{"num_attention_heads": 12, "norm": "rmsnorm", "norm_place": "pre", "parallel_block": false, "optimizer": "soap_variant", "decay_fraction": 0.55}
Each number is 128 + 24 x the weight over the matrix's rms, rounded and kept within 0 to 255. Layers, rows and columns count from 0. Numbers have three digits each.

# o: layer 4 attention output (transposed), 768x768, rms 0.0815, rows 663-703, columns 704-767
# v: layer 4 attention value, 768x768, rms 0.0859, rows 664-703, columns 704-767
# q: layer 4 attention query, 768x768, rms 0.0834, rows 704-763, columns 704-767
# k: layer 4 attention key, 768x768, rms 0.0845, rows 704-762, columns 704-767
o663:129126144117123098141092100142096107116085095136128112112104143123172169145122132124102108195122124128122098177141122088137141106116133088161111147149154117142182119081102122185158133129116128
v664:185099121086140144092107122130138135115087124087095130149086121108158145104106092077152150124140129135130111120145097128126125138101110121126095155145155106129098130128099140178184094144106132
o664:095142149153128143144130117104101115168123132149207112130147101129121106154103165186091130127109106131150150123127124106136115126151146127116150128142128115122143110147139102044082124120141129
v665:130154133137171144213107112173135146129147151115109158137081131115120124149106187151175144112090112142133146158150120133110151126165114149139122120120092123124125128150177133142102108122117078
o665:142088130150110102074142082073110130096156114143129126118111119123121153107143106105109103109130123145095118127128172152185126153104115097097101114127094151178148123114104149092092101133138146
v666:111162122118150129151121106102119142138129120111178147130114174154107132147118168127131132089125165131127120124100140090132158144140109145101122149110137105147181161135165118176148164096161109
o666:150086116132149137080112133138097139147119147150109138130116137101117102130137105118129131133088118131117130104140139141120100162129121088130139097123108167138123098113128151124113111114126116
v667:151125171148146169110126136108109163119094130109141093170131180091122070179173113137075168129134135139135108152148133094090118171101137124111114171139107103142096092139158062141139126145145112
o667:145113104132082103113118113132162125146164092118124143118118100138115156097117104124102094092157135081174138136147133141113135097147114146104123127115121117140115155155101155081133158136121135
v668:120126149149116144134159119123081132101139156127113141067130128150118159112098085114176130131099151130160099144154145119120131137122109129128133118121140105164105119139117128105117149094122121
o668:148116118155160132128120128116115116151136117157137144164141155153129103125122109156108119124158128100113135152099117135129126147149157101141119134143096153081138125084118142165135115136127105
v669:157092162098099173107124124127076133158105088125133126115106114123127126168152102160131098112103111180127116136129097152143085130152190108147114133126135123124135134118135139106109153141154115
o669:112149082153155123147133119135170109116128123100092139135113159092130151100125127122145159161165135128156140099112164105123140150117097156148106143182103126106099109102125094144148123098137122
v670:151121119091098144092108154132134109097179121139120186148093144138128107100116143170153109172176098185116118124150127123137118162104110104077114138079147106127148126131137114115094114139152099
o670:157111094174114087149160146126150153129125127115147120115114163106119101124135138137117098070111180103119107136093100164104115130159176138158122148168138148145146138133094138072181118133097108
v671:120103141141183099120146139140136124101119130097112137126108082099093096117130136155153109090095116110096135119106158143109137138083134115112112083138139101109156111140102138118098138093125114
o671:147084100145124149109124144115153120147166122188126156109121154121155132162129146166113149138096129157174108147143108147111090105142125124129109171092114119165132166124117138121145140143133101
v672:106137151176150075134157157134080108142137110133165095106149122143133148160151129140134133130132093168123141158175177109134133158129125099156115102134132123140097136122135141143143086127130114
o672:154125128134102152164128082143132121100074084158157109118128117131131121103098153119163067101132159091144145113098085131164077138102145184096108156146126101096122164137113126090122161129121144
v673:119104127118144110166105166156125104088106133152168128079120146150123153131109158157125132131132154134153095190143171115159142121125130133092118131127145108128122136141102119168166126118095102
o673:113126091136131143071125126070150173152112109109095111203151152130132128145130089118123157132115137125109121071102105081133131132151130147173175138102097128153136139120152141099085116130128125
v674:089124115108126102135133143143161154170127158144125126151131094125146101151101153152114120118117136132132135101155100099123105162150095133144106127132133132129112139134110165151123153117143173
o674:142119115165144147128112101107150109095103070136121123120074157136086148116146129120130115091122090119131114115152174165164104090117149115110146092097122122142136166123150127079123126153141077
v675:147149131153126116110173127159119121113131092116116103117141098135121148110130106142137191106123126095108106118131153113145130114126138162108138135124127141125126144110113120084162129103144138
o675:098121140137109118111113096119089127111168159148125137136120155137097150108103105134184105143116116141083133138109145135144125103122106147154112096145108111119135062145163133136120183166095099
v676:169123117149122109073175121158111098136101141096127081117135149125109082118164134110173160148128157144132111151133131118148143096120142120125119125119126110139117144139102125087139151161108150
o676:052146122132117148124095107126133185128147127155137139134127126124161126088125117168084111126138117120131163109115100157145099132099138109158164134127111130154125122133143106134135098113153078
v677:072116133132120173134139134170185123140118084137115100155123162144123154143102138145117157093122115151115127125148149142139160128130142120126116105094142121090085138128092123123161107126153165
o677:195138090144127119130114126099046104135109162082146152112102070098127093106139164125144096159142161107130167107097126115152109109159116179148132118128129144148151120131158121128098085166115087
v678:147126125149135134172160135153143135107121146172151163092116116144124136137132126123099119100089117134111115105161146092160151144104127111141137091114156094104173093122090125120108117160154145
o678:092146156109124145120108147110135128158138091122126122152137115139108126136151116172185136120146171103147125129070171149103119151135162088080156127130128144152103152131135111121159132087106131
v679:115109123128159147146160091111102146158140147117146175115130120151107144151110152161143113094080115105099131140135167159096121078103129123143123147160109125125122124104099130189116134148158131
o679:132134122136062161076167115142136121155151133137112122102112127143108145088152152116124129136163110133147128136141103111123127176136120101146139125121129091134171124166130120096127136107126109
v680:092155173093137178079127113088129133123175152141135129150123109105131120148127147099167136137099082155121156099103096059114157170104104145119158096130148156134095117132119161150120133165063152
o680:136118139145111091131153149137125075107091117129113121115146117152129092120089132119120128121130118092116170147155128139126141120132157114114118134139127113128179160118166093115142098135113119
v681:174142107135142132151134141151128131177124133169137132097141120175149139117166189178158100141165146148129096106127105146138129152122148139131073161135090079103080133144122131142133177113088133
o681:133119131170101131073133108124146114115120134140109132134092089130122180127105121131133133112082084139146110132088136139131175092144135150138151132106155161137136132129122095138102088132169117
v682:155107140113135108148149097129150140175129058100144155126130126135102114167159139127162110145110138123121121106132111167129127132152146113140113132125128115108128138155183138132101131139134101
o682:127121119171140176119153161139135122074066147160136155136145145127117156118127102135120138105142141133122103122128155123155134143112140097146131121142131136170143125064128145110143146113116116
v683:112110073101128073102085150137096147109133134128146149116137129131088088151122120119089131120153135108149152131120140112114094171117105091106115109118122126113133093145142113122079133105126132
o683:114172170129114155163138143140128145147137152120116104178106144149143197106208108149143115120093146138112136106120134139174143097146081156155133107167131118132136118128165140121173141158132122
v684:114115124116126151098162149108118134132103153157125155145134067116120140139090138103170163119146157158118122125126086117121132112118084148107106103140092098145137162141167119107131152137097128
o684:147139145149125157134121132162134102112159114127152085111133151135145123082158132124142074126151110099116142142142129145139086169104127064149131152149145109091145108142135179142125093121134102
v685:136073123105100094118131108112112133167125136112164106143140109102085116147128119147105152145088072130108144138108135106115110101132129098103127111140116134142159082126122125138136067125124106
o685:133171092109138139163105157129153139078151105127127141097098129119160139088137128104157084124145122139088122143149105127146161161103099124146110181129159139156105171113146141137109158103109171
v686:135107142156101110110103162117167134107149097116120102157090114133154131110138113159118122134156101192125140122100125108085144157150115099143114103134096141150140108127143104096091127116156142
o686:116119115107154129134147106154119098144160144130099135102149146149111123142126094100107142157128159110110103081142142145137112141107116170098153191169139112145132117099125114119146133147113136
v687:138175128129105087088082149128139094139119131091101142130157119116155171138134132085134112127166158092122138138129156120108127150156082158129131143114119119125113114161127088152159156159129158
o687:120121149121152165143170122122111136091122145143131160093105128162129084141151091186126135135127092180112131124144127134123103112120176136126149140142162148128124137093108111169128089131092087
v688:122105095103147113172115093126119136098135103120121133142116100088170122101098143093144111129164127137120126107150136131127089145083080113123108117123134077151117120116151176078145146121116161
o688:134143170109125143086147155147163106148108121160162128121138169126100098131139134164130125170095137148121163112115132105112162093136144116115187105160095122127167162111142121156074127133148102
v689:083088163135133133146129175131120130087117100146111114099072128128121120164097135106142153107162137151098096128137137108132125136138136110165106109159137116072107152125119133140124166111121119
o689:125155114092132122138124114106121130171198188125178149144175095144109122107150137123112124117089081085127193128113156155147115097124135118139165168096138141186110101134105169137124089116151142
v690:136119125100126146141178128127156147075149104117148129086187127138109128122115102131108136151104112126116124120133129158145105132130109125148140147174129145145152119122115158134106129121163122
o690:099091108181088155089102088129107133167083120116123135131115154146115138146085139110142120106169119067112159087131114104130128114111163165141147135125151130135101159118135107133167114136112178
v691:113135173129130102133119125119148131083126151156084169163157137108107146144116122106158110139128128094137111153126171119110130123106122128146148108096114159142104111109093107131114116108133135
o691:130136097144155149145118093148154120185126139133087137120088085135137088095149131158088123111117133105084149091084092156134111137160142117136110133100113099134135147137117116136110114175142116
v692:142129130143101159107117118120090166163144128129090109124160142115155117133133139094108143081143153125120133116135156139151124093097086137151135143150111113081131156113151153135189115135124135
o692:116141165160150087128158092117148121066077131089192139139105089087137146136116122180149135168139101122107151157132120137127144144126149127119119106069167118185106152142135133099129112126148107
v693:103102118113144133117135130159142153141125143098143116105097150116124090124143147152115140097127165105094097110109153097132121130147160096137055077116168127165149140096138083103131117138143142
o693:116119116130123130137118071132116126115091108154113146164140098158130184118130153115110135155108085133137145151123108102104115090114140129094160145140093134092116143113118162138128155118092150
v694:115103154156077132110126087117148107114130106129105130099089099099112165156084077060094109150110151070139102081154116125153114142107107183131151136167099132130144128151128069163142134114091098
o694:121163091120142131141136173153112117126128132085130134158154108125132127111137147169088122144118069147108154156122124101143148132165140144123140104096123123101132137083163168129101147173150113
v695:106137095127113157111153113130114160109125109121116106094145168105102124104123141169148122105140131154135091115112127141152136125105052120131145158117119124111138115145151109123141123135135166
o695:157069158132154155122159116124171083132121126117099147128112120106123191140102115114110105131124103125113108130123121114144127154179133111113106134136144162155123140104087132159123146162158110
v696:110139137139099160108082138100125115130137137109131141141099091149131131139118088163114108134124115134106118141130153094089105126084156112151141124101101109125176153128134168160099144199119138
o696:160123112168169102124170113123179192137130139128098150129159135143155141114107127107123142131119134110125149094135164115134157123172125115147122169132130165131090131115148096129158115101160153
v697:142091141117191125130104091102130119147116160088160158131159121182137118141118135120118092150151131097136151106122146174092109135117119101119167121119129109139145116093163142113130124139162168
o697:107136098134113123138114123131124142140142139173104101158097141111119137143117130146153143133110125136152108149170086116136132175126131166124113183147135116109113160146110116147133133112110092
v698:150140116173112147104169136140116162105141176139156154102134185157106135121110125140133157128158120132142110128145132083089106125115107115116129119139116127122151144161078137122145092114131105
o698:068117142083134115178148116131115129125151103098121127123062127133141107152143135095107081129113129130085123132124136146152155099143117157133140120094149100156113108099113134141097157108160121
v699:156126131130105154122103139153148138136122139149113126099135091129122126170133098133079139129141107167085094093154117092121071106118123109083110117142101124134116098145142140140107096161131137
o699:087126132109182123147151124102089101158139096127163163152136123128096124116133141115166099125157114076138174111134108162140148112135139132153182106123132104125126166154124101123109114070120147
v700:068099134169120140144150092093100170052122152101117137121116113111143169120159123157151158094160105094152134114167106138146143135164129134160170120103099143108138138113143151116135131113109122
o700:147191113074131105151165162134159126186127127197136098118121124163113133111145165093125161207097129150108101140105119133116125123123097098123145119127115117139129128135124095115104121131161121
v701:129137111146101111125102120143101110115136078092120101124116122123102140121133154155104166078119108101138124137127126143148121113139140154146107133135086153177121135118135134128117132121125124
o701:097105145111141146124109143137132116146113176158125152108145169141134136122095110114119122179129131175137120117139134140166161124154139101152151094086113115112146140138143146089132145134116137
v702:153141128147110130157136123096087085132131080136123150125163120100125156117141132111157116153138142111159130145096105111058082134101148124091136126125107163154127125128137116132078140114130129
o702:108086107120139107108123131144149105141091166175132094096099158150124091130112112147113150128136124116124096137147105150135141111170081108125101142115141104131105086134112146109186124117106147
v703:074133160138161121111121121118138104109134128098115147051154108130133106133126147144179113101106127068069146131133089175141131148106104106123134133113114142084138078109129100137145085102104117
o703:146157073113101106113146164123134161150112137143142130136108180135108128139103122075101150147146119138144132125132151115162154139130158129165085118119157109160142158130114112106098145121133136
q704:087153126129100116092130104138135149117131124116119126141127131086140120090118157155114128186110101123161138124109096175160108138141073123130134120123141107136093112120149104108177119119114129
k704:114135131150115157128141093136116165147139132146142139120137185123121150089121144148139124129102115113131129129129149137113130107122122124110102114117119133098126139120146128148118114128163132
q705:145113122121126146107146123124132135129161118100126137120131151178141098123106174138127150133097112145129114101154152116123138101158113121142098148146130129137110107096149110128139105131113103
k705:095140130151127105088115125140150165129117133140131142155117134133105088113123152126097144145140132098136142119125132145099132148091143148124105146098100118120139135075124155156132135105117129
q706:107141157141181132114098145129148095118137138169136124120143141102121092109136176116087122132132120122112146131122104099146124153134138114159139157159094146158142134147141137121116136142132118
k706:129131128116138132155125109103115143102112126149115144125135095156118103147142118128114112130120121096129106133139119129110103139150145102112135120124155113157133157148126102135134130135128106
q707:133118138121145113149138127108132148127115107135117103155163150118154133126114112137149112142130125114134116117128123151110142143091103102121103116108122130147110130142136103129133130106172144
k707:132092144137121123163115144146114098125100165134113112132140121124130138105111145059140145153112162106136116159147111137120141136135108145120107136138130095085133107133141156123115118145124119
q708:115128118104088121135157096154171132129141126162113120123138121148122105124119136093106112101085158125119097141161112124143124117113146127118144155160125140113118128125160141131128091126095130
k708:114140169119116120125131157127142120131107145096093134167108119127147119121122127118132154145115148116108089162140124122081147156135124082113138138112107144129128101138109126117149122134136119
q709:161138132107118123115159133164124136133147138114155115079093155151105126144144103111118158101133175120107137151102133084136131120128115161130112151144117143112124139119120127133118121134143150
k709:129136148129134137146133153113116115138131107150136132110116139131126137125118106147163144108162132080118064085097143126129126109115144151143175121111117110167144113140132130097144094099109136
q710:101138136124111104128145121119126119123142137127133125163117128116120143111109156157129099149116143152088122111102108140111114132135080128143146133093110101147114177126156130110102140112130111
k710:102131128149118147132122161140119148107147137117123115117134132154153134150097121153103128128098154109124184100143142151120142131137137081095128102185187149095136136132128115134145147097097134
q711:169145083151164127136162125093164131134114132106136154140129137181139123120144179104156137129112157146143131123120136133158136117133105131138139185133111140128112135125150140160135130107147116
k711:145133117095129140098137161123129137122116112118135118111154119165115106150158145117131143133108114124117145096152089135091108145121105101120136103134137130130143126119161142165120103124117143
q712:140161130140098100125152118112119134149079152138136108105125126140146082132088133100093161121114154136105109139145106138139171117139124118101148158153177153111110123130095165149114133135114113
k712:137151127094168152107141104127174172132110087126152127129110125154135108110116126138134165102133138157079100129127138130138122124122157135120140108118105163147123132128108114155128129058109152
q713:143143136149132115134155128152134115113139123134169112114072145134141122181108144131152139104126155122107108128117161063151129133134162162143123128154131153145157111135117144117115106140128129
k713:111134130085129128167113131103122138153135131139145127122146117143127117130137143193141138150102150135092151098098146123138123130160151141148126142115124142160127105131155121145125144143132163
q714:118107143132157132135140137120098130141138107138107114096089130115139164157168117160157132138117169112124141160099153138136161106101103084087134117143131149095126121123089188124132108107133141
k714:059123152138124168121097165144124168115093113124102111114084149122112115095087121119136126142097147111150141123154134128138136129116143100134149103128099136162123098113134134141127149129145119
q715:128123124119125146127125091163142113121140114129138142089106127122125122138150112150104167106131154112136163127139142136122128121090138142133133138125122105105095117133135131125180156101113086
k715:130117115121097137101147125111152142120142074124125132123138119167143096118101116127148130138116108116149127086106148136068135142119146128107127131121110150150117130119117094121096095105140124
q716:123126109152116133110140122091159173112110144120109139196118124168130123119129133120157113094140125090129137142132158100074129128139121087121140150120165125161088126119108124139122124108105135
k716:168117127117165158143173148123102113182139122153097126136154149067133115146158128152132150164151103158121100168104114111131133161135157100155125118136127131138110152144144141103102162143124122
q717:101136139102122121144112106160169107123128095164125117125108128123102114160106167098101116091120138136154105094104167111139110142125153105129111127132129138126114147133124161156114111132139126
k717:153161135125116179137135128166117154126128138118116132114139151145135143135141124089095133144129124098148151100120102141088126126142152056110124121147138112127153118113132133090112124093107110
q718:090135112172117155150150125099138122149139135143142135157153104157127111104102108106141134166154146137106116109126138192138147108155115096122118083097143081132117135106106132120139190126155176
k718:158146074134138179114133127099098133122109150147156107134127117141113114151125112133151139123110157132156165144088102151121138154170119131135102122105088144172144091160126089130145130092085122
q719:168121123144106077147115131134129125133131142152139153155099149151120115122101107142142147140109110123094128097078091105136132123127144186130181136115100133109096114102141093129132107133130155
k719:090065129125068114118099098132132109130113130148136117152165131109119092135106141167145121126144170153167191145127145136133085123108083132164139125119113115140151108160111104094120116145144141
q720:162129115133144104148185105143118125113117068113132144168120127151129143143130201119168151114114142114149150121132177071117127133126135157129134177136072093139120128143175105097133100066127177
k720:129119097136097118163120152126147115143085146157148183170110141140134137124090104162092106149126105124142136105104117126187159115131080138157147125136153161112134127110149117124099158163122123
q721:129131144124113143125088181127133133122129096108120094140123150121106148126135149129148178109112164115168108101112216110108127135129126109160111124152148139102131136110127136117140068135109083
k721:136121098119095097082140092121145144129122143136115139135145155119119123145114107133135093134163162095112116161132105112065121137129108118128153159130123108155173136122080148125094124102144134
q722:143158167119121178103124129142119171123101105121117112106101091134095146115155122060127148109135167132161094129119140077066111115065156139119147145179151117093102112080186114139141109110088084
k722:133115164138144102135106103178113094111172116145083151111095082092156155110116162106115117141122117108125132160186122127148138123086099095130109138067149135143144139156133135130131108124129100
q723:109101108094151174158141135116113129117147140137123150107112133116104140134143119161162129105136159100153099143118135095119102145115108179138135144121132113115118109087128121082150135126090083
k723:147129152145119134152104170151135142128167097139118165097125106115138138124080120167135111176135121122099148175130097102168074162101152152170153139150120115168167158140142153159119125147113108
q724:132136112144094095137151100125122161135090071139093123161137129162132096149112096118150154114139132146136144095155187163080117091069108122158131159120096138123120103138194092164154167142130157
k724:128145112143151191119133108138125093170144133134142125101157136116147152131128148132117118101169109155127128095100087145121119126177164127146094143128148121118113118113121140114100106122165114
q725:125122132097075099157149116125148148085103123174137134145123147143110104141066120122149120108104080127143133129118129126136110137107173150175145123116116130139122121144131156086125124200107174
k725:088118114121134145132131086137076125140131099187116121096174158134153104113126139184120134158119175137129115113130134133108125117135116139131176130149137123160107080115109130152111151155141102
q726:101136169163121073121137116093115109134154153108143108132096152113080129113160099132132060132110137136138136127112089121130169113110134090071116173148152129158151150173097146102156124132133074
k726:082137152104132147090151116154145157126106097117135103142134141168130111125130077085102153164120182169047122106133139127082149135082123125122140108164165152134118163110114135203137137162115155
q727:166097117103115121124124108156083145118138094126155098112091118125132116129120142167105119095101182113148110156109078167132145135133141129143119101132148127146092155134120145127097106103125119
k727:132089113170107100126172155088091121123133131114097123150116102163158120104094147141130142161068109138114124154076096189136128093227120140155108121087148132138120085145127109101107142164120170
q728:183128141094054122144160138140092119092141132120146123101084168178144185112141157128160133116115146087115146086145133139130137130111076113129090108143118102171147146127100150093099112123088119
k728:146118098106141160087125102141120146118128148148122123139108138138100140134161103127151098137091097179127083174084121114104145122172161129127116079165185089064074162185155087146126145162159099
q729:131128159204097128065128114187111176127116133124124087113103162117137114158104105065097085113099149117144151119142191138069132102122120160110124105112132158122140145149108150140113137136144029
k729:126168154134145148135156097132160108136140119154175175147125140136111130099119169161145095151112159116130096142118121122101099084134115135118130130151113127163145097121090153118132109103108117
q730:112155131133157159136159140156090171186169170148106105144129106136112151111156152083151135134134106106135113173144138146116121151106180151137151136140170126078112081130119135159130120129131106
k730:111120090084148134121181165115156180092070148150147166160116122145155135124132095131163128129151114126126134119088117142075104123133133110122141154121115131149164181059130176085156124068159175
q731:132131123136177086113113121135140087118162145166128095114121124166138176105107104169106120169090118125079162139071056155108172167201178121139123082139127106126115151122095135054129179116133157
k731:142122123134103105123150133145117137111118109108146092122132129143098164153088146137113150124129118103108087127159147161133101115096096109129163107138172128143122169144126165130093158133100119
q732:151123110173178116122095137131143104134138108135125092167090128156122138146092191176141156145111112149135134143142150172150094128149126117137145110123092143144145155147121111105123142099116117
k732:105108176156142111106169130166132140142142127124163101111157090149115096122168120095114147116120108109100164155100141127142107101136124090122133138182117138124139163170142116083122082132130134
q733:139107108116164131127124124116126159142114117159122154153086156127153160124127103146107112091157123155114118113166105106113142140093137130146116158127118118156117101163099104111145158114127129
k733:155085092141118149106074114174157157125161174158124130137155113108107114092120120077104122102172102108139131180125148116144122189102114165143151143124114104144146152131126181104132155139097070
q734:197104111144118126152115143117147128129095131128138185128145120166137134135123087106131155135155176113151153139165133077138173133140045130134161142122129141111131128157135137098165109091112206
k734:092115182114126103110119127119120099074140141138145161109147144135126153116131170130140124189091116142062097118128119104096090124119101119096086163171135113137107120124147103171087142108125112
q735:119105104106172128138183073120136148077124170151155123098138187086098133152119122128139148128117120158101152130097143133133148121114178133149152105141167129114079101129113125138136144086107098
k735:147173173122150130124125154130128117150107163124106115148123098108149155139066165111121166142091125129123149144141118111095114111135121166106127050177088167168102126125179157099134101144101163
q736:124104118129153119114096142112149099127116151139156136169119133116094100134086137150076110147164121141153149121128142113168178093147134148134112122145109144113154099128094116127121032132090193
k736:125129144146125155099172122110122160104127114098106119080147089114131153113157100136175162129095102120129126080139143139101076143116154138105112116115149134103144127151120159144122142096132113
q737:104129157106132126152114107175105120114086112152150159123153127116118131141178116164134110177122083136143105127114155151111191089149121079140142126093093169136171106128109129088160121083207152
k737:099111149096149146113125100110128115158131138163116140139132087166145133136103113088076129139155134125140096139061141168127077165127102142107174125110114093110146159131098152125130148143150108
q738:144182116112148126131173133110100140120087126078118097091151128176110120136140140139142144114147105139105144096130118123107115106157136112139139130086118118155084165145112092122101143113130100
k738:157109085112111139124139127154173104144105125178189132156116115098173179087148062126071081137162165140124119168098127144104159122105154120075093168104115144123139117121152175110118131143141125
q739:136091115106132143148105122183138183133146142168162115130143105121142116139101109141153135135093095142097103112160135139127128118158127091126125153144169155161152119132123123120095142140119093
k739:117126138177125155107117171137140118147118106121085122182137156101128137137196138163127151142118145138125133138177131120183166133126119077133133174106138123131115104099116150163163097123094148
q740:108110125119108126131066096172110175161112138175107108070192172115086154160146120140089132122118117139152127145133092161106126133166161143085103129113152118150134150134181148144126144123145063
k740:133121054148125124094114147119106131138122115136159148160120126133113109116129115119136107146142165134123139145106135165123144139149144150162088122175130126124151108160073112136082133146123069
q741:129103128111119142130111123157128164134129150147164139177106107066130115108140110158125123162099117129096179087114111089106112123162079125137159126147151101152162099192141128070112100137122132
k741:188111101129146124119117182115171157111125115130129085072132085152103125095119164079131159121143116127177118096141129127149103187067130130123095139147155096111187107081099133134149130089112148
q742:156139150131147139128140115143133126117129156148113127160136188184104087123153113084102141072133159107102139126193087108133138148111098066129179140125127116125142136157121175118143134151096171
k742:133137138107145120184146161087113099131108156089124158077156156148143131138085133173142161148092138138104128149113108099129112096210151178179130136093116126127101124108183123080088114119107172
q743:124127165106130089099146137090131104106111156105178123210131154099119114133146134186130175180143104125098137111172124173136144155155127137135137138158103179124108098133155162130142117109134156
k743:117135116121112147135125126158160136160164096145148124088127126176117149116177146082063123120117137168132116166095148114140139155134155085112100105114143120095110122167138118130142109155182145
q744:166112181206115122156197143099115099157158149134105146141087139112147149135147084111138098101131132102131144113176118123106138100150079146126161060073126152120149127159133118093107177151147112
k744:129154107114143169143108108143084139136138135084115067135174116146082133142110128117111087140115108136096155127079104150103104142135109167099079115135124141134150148177124135118170100153124153
q745:118126129113103116114167134150159129113131100157124108139104133136118161131115106150112086131109122163128134100201107058128156127124129178153135101109079122079191126094178145155131095139130165
k745:133172106108124135140141122132135116162158124097109128069108137149147125125153127145146107127145162134104139179127120145145092169110130121072114081121104083145122131102110140136141153138123083
q746:156093123140088120097125175118090128137176112094112132147128143165136140131113128149154175127111138147201131141103105116163092140097107117109101098228137177134168139149090129139163138116148148
k746:155115171112106144129137123150118129106118139112108145126137149112107136125119127168115136095160157144099122103131129139141145139119131103116134188117161091137121159089136160097163134138097106
q747:095142117089123107092125124167157157131083179135176157157129122127103153111137163150126159139112162161122105130151118149124136126184130095135163144132138109139141149146071135086151082121122145
k747:137123118170140192125153084137123154114139157156133061098157125101117151135169131122070132129126147121119167084108194171140097101115115153078074103121155133127115097141121152092097132145133092
q748:133134130172133151104137126122114138123166079078140184125125070163120157149122133100144090128171153122102159088166158134159101112136061133140134109111136091136103103173140109064133184177132131
k748:084134135104101123156124153114143131094106101146099143142150165123135115131117162169109106162173115140136167100107132104141127092159172159114127114127069147166128132113164167122141116158146123
q749:127140113101133075154125177121127077133148179114109063139111140175145159139119105128123150187106180138153116140071132159184088143155145122132133146146095149151092116072144124163110098096140131
k749:115136108121089123112128110112174120117135085103154104123137116127130124129140145105101151167138096091166167140151064146122145122106080136119107106099141164119096155136124123149127161091092078
q750:169136103123175156129139107148098096134131142122161136145128116132117159154124090158143095113127101102133120152145091106173130111105120138166084161125163114148184131126109125064097086122072164
k750:094104143142144146121155087058103129152114161131129124135115087134136140114149098105128171165151130142123094125103141125135149143139147132121129090125130142152160146095110137157181160168171135
q751:071144141107165115169082106114095157127113145164102114083123134115102137124137199169129137179123119109170129092107162140125128109077143105100099151145098101134126082117111088100191162118123110
k751:156099079141177133080141086131110147131118133102186148121065172107143131173146095107112106138151122147113154151157135144102158106137194160149106148144112134083110145094120121135139128143098148
q752:095099107138131128067110157119112127164124149141119112059099107162136129136106130116118114114100157145165139151149126092146078128132153118140149118101135115091113093147150114174142130158153119
k752:129109113111117092133144124156136108097152142131046135083119131092148114113165161146103029104165124097094117189110109082117086148138119132138107116081138137164148118128117102112096086121128100
q753:177142110100146137092116164144110182125078162114112107166142156132134100147134153094165084103133194156099155118148101112098060079143128183110149087090165164128079122109135108113111127137140127
k753:176142131176162135142184114117140148144152141122142095138155118125125109112077134088138145108083124114133151100149158118127146129094092146116123131152147136118112112115139114139131122107141119
q754:085179128147108183110122096123119195133155129099142110091144043142105164102150100081099124079094106117132135102152109114154152119147151124129127134104114168144140162102145110134123147168133150
k754:103130100150171117100071094123106107115126179146099121131115119167140116116115165144134153144119085108172126155115136140154156157087114125104098132147084112126119126089122112127138151109109114
q755:115125138109151118105088109174115110116099116143122087074144119162155115117150108060131155141145135103100097128129131154138156144124107082143118075193158133105124094128080089150168141094189123
k755:146108158109121146134102127132135128133129105110138136125182124123112106155153110141109150165120119180119091114109118139116126122134127111090149098124112136099171073163108113130087109155081152
q756:118135148113156105124137115139172157120129127115150131075131147137138177145168130142174110150158124151085126126168113152155104123088154146157100095091154146117122114116168136149145097115086132
k756:131101136160173126107115132123133167169151168111115112102171136135103105095116117114073155126117173101144117163134100120131115120101129117100159096176139116117159158154126140157107113095163165
q757:160138138164142126096129123120107146119147169108137146060161123124076128121125091109154071140117140114078149138059145145149146153117150169141132144124131147154149133118139132106122125149129131
k757:129093159130141109114097136109113154116132110092124166144137107166172112119133159126161118133112119136133162101122161149152096099094138114120127145116107097140088111107092127098122130130097135
q758:136088131091141093108142139104116126110129147132128088131164093128161146091163122131135097135119149126105193105139103154100093080147124101103106087077168124107118156090131111117114163106144129
k758:156091118173124133171131159127108146132178156146099131118125121128160111129112138126106155167123151138137075145161099150187167125123138120163119099136162167166107130097134138147115157142087139
q759:146124093151113131126117149162129119166143088149147130150122143082107090134165141156128120145061089140070152096162167118176155112115083153125111119174145109132135112148137114113105126167105094
k759:112124120148086079158161129105107113135142129152147150148140146089094169134123104156121130147158115155135173098091156106151144092136135134173138135130132120105147131134090106125109144127141186
q760:128130124097131130119109132101165121139143121119107119144106101172131138144138141114161141145132138132090146117099125095152086183111127150073126157133148104155149144117163149091102125116129103
k760:118184134136124093158138144113142133117146107126114116149131121142158125127120153127133118129121130145132123109161175152089115082125146185140132136135124128140131090124167144128138157102082121
q761:134103132159099102126138132084152081098115139119132109098097116114149116173111113143130101154146112131095070121125117115162118073156118172128192122141145126132159164086131148151152130095095150
k761:131138128149128092092106132163137131171137106152140141112078123153129103155132140133109168097106112129089128068162140169125168099129152158171111121113135159106150165122124106096127098119141094
q762:076133161131160125098097132204120100108115151099145122108129123114134169128121130144147131154168150154112136128093122133126136145133122149104186128087134100099103086104132155124085143163130098
k762:132094113106077170112128130123143148135121124153111129152160086113132098127125144138137164135125147128136179152146132151106106084149134112115179096146099135150131128106106111158143140129137125
q763:157128135103161090128115130124129149135137122129158116120126198145139110107138136114142113105137116125111154117138161112129167116114159148111122098170131139161157125119097177126167119152156122